Weights of a small transformer language model: 0.849M parameters, 83M tokens.
Each number is 128 + 32 x the weight over its row's rms, rounded and kept within 0 to 255. Layers, rows and columns count from 0. Numbers have three digits each. The size before them is the row's rms in percent of the matrix's.

# o: layer 6 attention output (transposed), 64x64, rms 0.396, rows 20-34, columns 0-63
# v: layer 6 attention value, 64x64, rms 0.341, rows 21-34, columns 0-63
# q: layer 6 attention query, 64x64, rms 0.164, rows 32-63, columns 0-63
# k: layer 6 attention key, 64x64, rms 0.183, rows 32-63, columns 0-63
o20 058:165081041085161154105151141130154133050166130082123074147089187136092133149135087135148115130132135153118127076104145103154167175100149139119113146078155149128121127085150161157126092086135064
v21 073:092146137161138181143145175211183083202138162095106123106085113122127120098125039116115131165135153151130100086075153114129147111095131119080125134126133154084118124131124166119121100104109050
o21 067:136159111119108150110070127132132202157143150168108171125181128077119049138034084114123119148158111113110115140102116161099084125111137049099137131082184109114142116169163115102153132130113141
v22 067:102115118161129113154121132120102156147134107174172083108107079153188177126142162145098169129167109153113140093149133134113145076121204087085099116135165131169162181134137092224147173115168119
o22 066:125107144138112081160141056139122144173139141063127097152156095093147113132159112152128159174135107109159089072143073150030132068124133124118101131141089151091179112068161137160117171123141116
v23 066:147071101149184158169077077112149116060144117181151112091131086115136152133115131102105143106176133097068124167159154113102150160073110130162130131075142155153169089153107127123132096065167080
o23 064:145103116121106123135124076059141131134103131170204085182143081106147137147133178126112145154150090102128087126147094102122100085122168144174095152069103174110126088071100070157141095128156076
v24 060:163145071145123080150140073163142129126126086171113083159156126151108174132142091133163171099165143155102131126208169180152089132102099122111095121105146094150098152126180115112208076145147159
o24 062:135084181123146134113168156159147199109104165123169134129104142176085157130133060126121139089129149110149099148063130099116134106171069196123078097131150191121078136112165151144114135114176091
v25 075:097055081095174113102080152147107172159135042123126106148099174138094158138167150140142149143058152139132146108127176086112165124165135095158119173113152099110120091137123082145156100072161149
o25 061:119094135113149107133114145142147129132067198052142090160107066181121123115178165143096101117126142158176118090117131131098071119124152141151096096110112143113096147206158116126174160190112176
v26 071:109176080061123123142120121173195160171181118159146125164108147155144092152152148083152150095113103114133077104145081161180129120162121150139095100197121081108162113107153103089152080119179142
o26 068:137113165166158094139074134186103131112169105126145113143070178179088113091167189117124126155078149167143118129097106152154177126171120083161129162114167100154128070174072139108150113096161161
v27 071:183085146154121126116135127063112164101149091148133120078123101199140102094138093114119161092087129121130153105163119093142179101089149209116132181155113135147126130187146089122137133071056154
o27 061:107058072136120144155184116134118145112106149118173081147194065123115155082105070137177062115092127104138089107114099132169205121137117147127170139145093182147137111127161108109120092121132155
v28 053:143067052108094153060173127198202168109126128128106098114136163114148086124173121186158091121156113129137098118135102088122127121185135102100124130141144132092145064137119176171103147097126143
o28 058:106140171125107108079161075147099164078068160139116149169143153133084076115102142152064132104131117160174084092142088150132106126128154079132126142165130088188106096164068151125141095081080148
v29 063:129165146092155164157140153099166120106116132132148143092144137085151133159128165049114109107110083068148105056128139125130107127116160178129071156124189115107084074107085078116157070129073131
o29 055:146117082095134154147080126102134106055136084113170172150138171128124159158144164154110144163126137131141177133166087057177172114118080138144065138064184125174157131123132133146085115124082154
v30 065:120115118167090169128181085147148107158103145084103144143100128153131105079147086117205080151078108128067075102114125127106129142079103162095136128106168123153190152190106156139166110083099093
o30 063:092108144099148168147074106076119193071099149201169108114122140093173089130077119106152126157139137118065100104172108161122136091139149137110139127143155076126148121140152143134088170107046156
v31 056:216119113162107148132146125106149084105124127116123076127118143158190135115128047157128152153149104093074047117100083125090172132121151168125069156092188113135156123140123163097138098156121136
o31 052:108215127129140130142105176099116205088108120133158113088176163139094099105086060146113118088143093124122142099092101122093154087094129130095144150102197105127134118124153111185067173144134108
q32 040:118145191144141176127170138090173121092092116147166179118082160175150152155171119136085085137142153093173177103152103159164131096130097160140157149101163145114143059099073156116156121105187098
k32 026:101139073144123140134088097164113129184203172101110062154169125091088098117140120089132185113101118142113075137129122098139147132124158112072071081116161124145088138152185099158105146142067147
q33 033:135098108089125105128035091162109139149127162095118107137178075082186118104080139150144123113115146127111040174114115079123155164100116145134107155145115142096136176138182076143142134142064122
k33 039:099175046123075095105153099156077153122126097114149071096166114141091110120125125101132131174160104143147116063116160129061151111149148070106067152154115121159154160151157126066106089125135154
q34 043:092145158145145183118190208086178152135139149153144117105085153149115162150136119113099130152126131111145187107142105176160110129120101078109129127111210097160114054114107139099149118132188179
k34 044:169092202119181127140096104096145113125113141151093186175112153112133108124183139150129124051085144107109165150130106129182101102123103185148173097086109175105105110118105130184142176162111084
q35 023:174137088146108122171089075152113157133125136079113128130143211081121091067103128194133130107139089131104117081110100133071144102098107139162156084083076119106144114153084168163136071157122133
k35 027:059131131109137176122148227098134077120123162160135079108106126163141119130167091088102070125102160138157084194149142068159171156146131137095113150161186109140118116121119104117142158096116090
q36 025:188133140107130112203107029102102112076143122103178142101142171112165139124105109132122124057143082160105126149187146157082109103101123157175173072107102098142135162128097124131111127150138103
k36 024:087116118107153120078098161072169103134121099210086064084105134188146159126094114111092091137114113114107087171102115094211117120097120117134125135161151143102151173118169182128148168106119135
q37 030:114151141148146142106133153118174129157125145123086073184111126122107119122142115122124102153101158121173142133087126081177138191125134211111078178135032162100158116120160118156169144068109171
k37 039:115143115140091188152199143148066139111120183116127152152101130088092110112180148143165116117159136112135124154124148109058170186192151148091122138107109134156106088132129055127150067094120086
q38 042:128146123129114176107125145121164147146109168113136082132127072071137102136117087143116081168098205099168106152145122097175125164130124181101143167157037158123194131147152121155118165070115156
k38 065:158091172172126171148151131135104110075135136169106154192107139149137153158158155133160085161140159121142159130124172137143167143187110142116130191121165151119146145120187116176224144074081119
q39 068:135125170136136087158118076127093118090179108148147166122135189176103141119169170123141169085143075160124135127161101163123131077112124083149118109097212096154059124084082122096111151145153084
k39 062:144112162114142065116024124136153100133114077123114096097132132190147164130135075095083164141101129142127155120161110164189085102112122139140123122162170100092136163132108190106125186161119176
q40 061:129093083123097166130106206132134131152101178099134191144119087017156130076143136134106094204095118105151125139161094170145120139108129116092125145153126133158132147130119120141059144112079140
k40 148:118141100101124047111056139140159145150133107100155092086179134158119131123086086094075179119109116121119111106169111138136103103085133108138110107135151073110128115159074156081047139197146147
q41 153:136159135117128160091133191079135091170081137126111124110157150192049097110105098177158118077121131118170182095061158122150165095148165124121142133144154127073113131124094164119123114178183147
k41 138:133153113161140120146105134109097077152097077129121126067088138165097146084175117133144139106139110157132146158143097116125175175115172170109152075136073137136059095125039087112140068155168115
q42 149:110157171105105146137158100089142126173142079125125088152147077127067127167117088088092117168150133147158132103152145094093113062213085114151149100077139076110128161116144102144175133140186095
k42 164:129156138087091077151080131120112058188095105125082108135105120107129167108049104069175141124168074089184105106146130098119135071152085099117149148145149145135115161161140158129139142082108166
q43 168:147191152136111179146132151147151080098140118092152075184142129143159125080166135112098146071133103137090173193110147132114145147158085081146188123155124164168147129200146116119082086132149173
k43 171:158171137097109154118114195168124152137144123083152115032070128130145150188150130126203109132122132113084090184152127145138101143123085114157129105071090077093123100151118142186108145149115146
q44 147:108090115148112120139147043151065145117062098139163162075116130094132156145164110072158141115146163078117145109122200154171144113094104121129182090100153109104087178157144153116154143098096096
k44 149:090106085085083108107106140136120109106139132120182146148138173067080102081155079105087114137130139092099062143086161157182189085134156125168151105134149193133120114156133134133160109163131066
q45 164:105101085114126182109138081163146143168116136094081114102096123158122098140117124126090206070122082142100092134147154123128155125130087126073164234105168186095142131126124168136170124121153134
k45 169:143157102119160106074066104085129190124109160169112155124131089099113035158133052130120151186112048107106143187118133151124099117136152132118150166128140112113134151126108080159173120112109128
q46 160:086131167122098099112151127145109122155111185125126109187105117205147134147096119067085141169123107120062141128098052135189189120136135098060124098143093075147121164135132148136127113176126115
k46 162:146115153085152113149168129109131161172133168079144144164107094173084147085121189095099132145164100120159070172120107096199135183098131173134153141114134098164163132143124127188150108105205123
q47 161:140156127132127105161173150160145141111063094088137143115122195116184091152134141198175125143097083098122177146129076133106152114108125130089080144150160129198092185123136128100162165132183090
k47 166:164134108119110126122149076155129105110182146101087179052112232157071136132120106113091116154099119092159158132130168128095175157099076115114108098136154097133184160101144141126077116127164110
q48 032:093110167167124182120173136105170126109131114151128117170089142165076130165171114112097103119163137123168233074149097177156111121110103133098138127092194146135113055120085146115118139127156155
k48 044:151118177106201181166106138113142103160106138147096191125083157155157135136165119138128111065078095090113122194118102086185109119125112184143180091102160126121103118098125149186149140138126085
q49 033:126120175125135159111176108074157145097089103159176192109103142155153099126168135140098116129146156120174166099147106173172107113111073104117165093115199107117140052123079159106148157135187143
k49 023:096158116107199133172082148153159128158153120159078098153153143110146114137123121086156126057103117125125116180106095036133144121124140152114146121111127115132070157115176105216071162135102133
q50 025:118136056114174090100106158139103086189073157129158087095145126182061101108071122115117115073143105175128117131110157137111143148146201134121104087095088093117100126177125129100146098104096162
k50 023:143137173152083118105136104110127193104145125110113191173157135075163182113153141154148163183099186084167154138149137125144083096124083132163166159144089167167191127084146156166126126138158095
q51 031:142130142114095100158066049199075119117165096070137090086163084091114146160129090117150152114156086122110056132143163133104157095144147138135125120128119144143110221132146137121075118127113118
k51 027:117143055125086067072079167075145132148129078150150132093159135153166138123062126157120185160133134180110157095131086130137111112088133094154127151183113098103173163178155120096083148113134129
q52 029:123093165117089140198140091180116145147165134102153184093157087089141170148150105118112194133163108088137191092124130191105152073133102098135139117121186118116076139133120147120106147184173106
k52 034:168100178139142082087060092110194090148118077137143179088150141148153121138107149152103169105101132139124170112164104123173072082066102148155141104160126138105119143131130174140088177188115141
q53 031:159186149137149137113112089083167138093132105159122071128141192122103121134101134127126115119082134187106074188198146035185130149115132161119144103131102143162179147117125142130113128075090141
k53 030:112129154143143193135156146102107111116103146164077091160055121147133127122211128132152084140131167173140166173073111126160113175174126142107138137158138157149143153109157121150199141046101145
q54 055:130154081099136154060168161120133132173073121129113096115125116162142099156065101141119107094157164126096144097060159113083142152159148140169155110137086139100196110177133145116157074186169157
k54 054:125129194136132188114111132115108074113104114166080119148064138157150150130192127120144098132114126146144177153117127146176115167164137172110146134156132156132142168092165142155233161065094146
q55 102:113089116130110115161120137149098127128155163119156228126117120072144149078180150124112152154152087127155158123174084219116110101117125067127108115115193097170080122108084114108097160141137110
k55 102:105150082097118071117101139144162171156140133090166115097184131119115114122070106105086174113119118119122090107155118122105111097078128096128111104117137076126125092154074133077016123191154126
q56 149:138160131122142149101137127121162138138099104127108029137135115154127110173081096134139095123106182114116094131087166046138140164138126199121151154144046163090184140151181137154153109111110154
k56 086:082157076096112137130165150152144197140154174117167131119182135092110095134051129125114160114131140111122076111131135116099128124099124082108110121106131086143126084143092113090001106140151111
q57 127:156086138117077188137108168070133134130122123119124125134165098077090109112152158123099098176064093102139111165178114148177184087117106108111099162123142146153114170118100127136057164055097109
k57 143:094180128104146203181159163119108165127158137209109114086099141100116095142099094135144147125162155134122086139085106134176153149137125094101149133134167121140066129123106142110047135047153128
q58 159:094060138120119124164087095129127140127123116180113102121159112185142110145139167121080156063130107108117155150070145188114181112117132112165042109072058122124152086154111132150153151086143129
k58 147:124168128146185070157161118081143123136184108092099079137071147130102058153161121102081137121135098161089101097093099154100110102100128141180095105101147138095107093195154174113145173135156103
q59 161:097170199162141150105161105148144142137114113114076182114146104110146165163065090053127140134063153122182113152110099126108175145082184125173123142158148158113128120187130134116143081125082139
k59 158:179156114108106133163132130148135179217146108135072114118176103101182149095114124086115069090117124169113112172127153156163104176140167092137148119134154165150151133072131141097171174171103080
q60 161:084108089150137100100151143126109103198140150121180131161109107166140168190116146129098093136127108077135118141171184144126077127108098129117129166210150151155058097142122090121138187135185093
k60 167:111113096139128119104202082150160146102127159105171083095095096120103149118138075115124105097136113172150135144091133072142145056106089132167076093167157159112098124094080053168138145119133178
q61 163:117096129108107138140127112085178115134206166132117159049127148089137145123144188138098144232185082143123128099148125140134130161109127071120155106133154169117106121139152147183173105135079138
k61 169:123126094155089159108109101132153158101149148120123147178191118093157103126139172133159073186143074135122153134138112097149145100063113077095157114072130086129082070160156105072174107150151176
q62 161:145167124140130141133109101106118174146118187080094100170115159173090128092121194105087083093131178133068087125116106123051130131103134147110152112158131128079059152111117123096096130054118150
k62 162:134101182101079133107141173170121145116123144109111146150193199149134128136094119127133148083165142190056141141112130133131074144120159140146144112151145087105078200188084076156174135117123144
q63 162:140133076156094110078131140074058099111104105129115209188156147118148100126198072082125112112112103144085107095141064110131113151129090074131132144122102107122145115097140124184100148087157115
k63 148:137171111162133142134115154104110152156103091080131177183142160090140063166090125126154173112145206159110155137137130107146147069116113135171101149148144119160129067093087151199146068100130096
v32 140:145165115120207119129158174191099071154141120135159113096188140131124142116116127131115089168072090135078112113085149133082079131126086158181156186130162142161089087133127124113164080118160161
o32 136:163119099153136147131120129125139124120100112161068125128137141101104132103124060141116161149150188139161119162147115153123161132090149086094190097137130074123172178082052091117071168136159046
v33 123:072117147085090119087142147140165062119183110101105126146123136101093123136096076146139118165095167141167109161159078119122104150154123110084142076091126195126184154152059115107134125149172071
o33 122:143128129075100089201079061145079110144104124144108147201128114123121099089109122129128143155193057182189162132120127141136102125130104144147095105097112146169144112115113158141147182080104168
v34 121:094096164085119122168153073045130124127092086157137115088172184142085131153121124178114096139162090194155090103145154113132091130164134089174134169107117094164163068136129104173123102147134136
o34 126:122153098118055138149074136171051158062172177130124118138120100171168126105095141090098143138117193125117121157100215128169151123139140159095100130118177182126138140093127108132135108134167118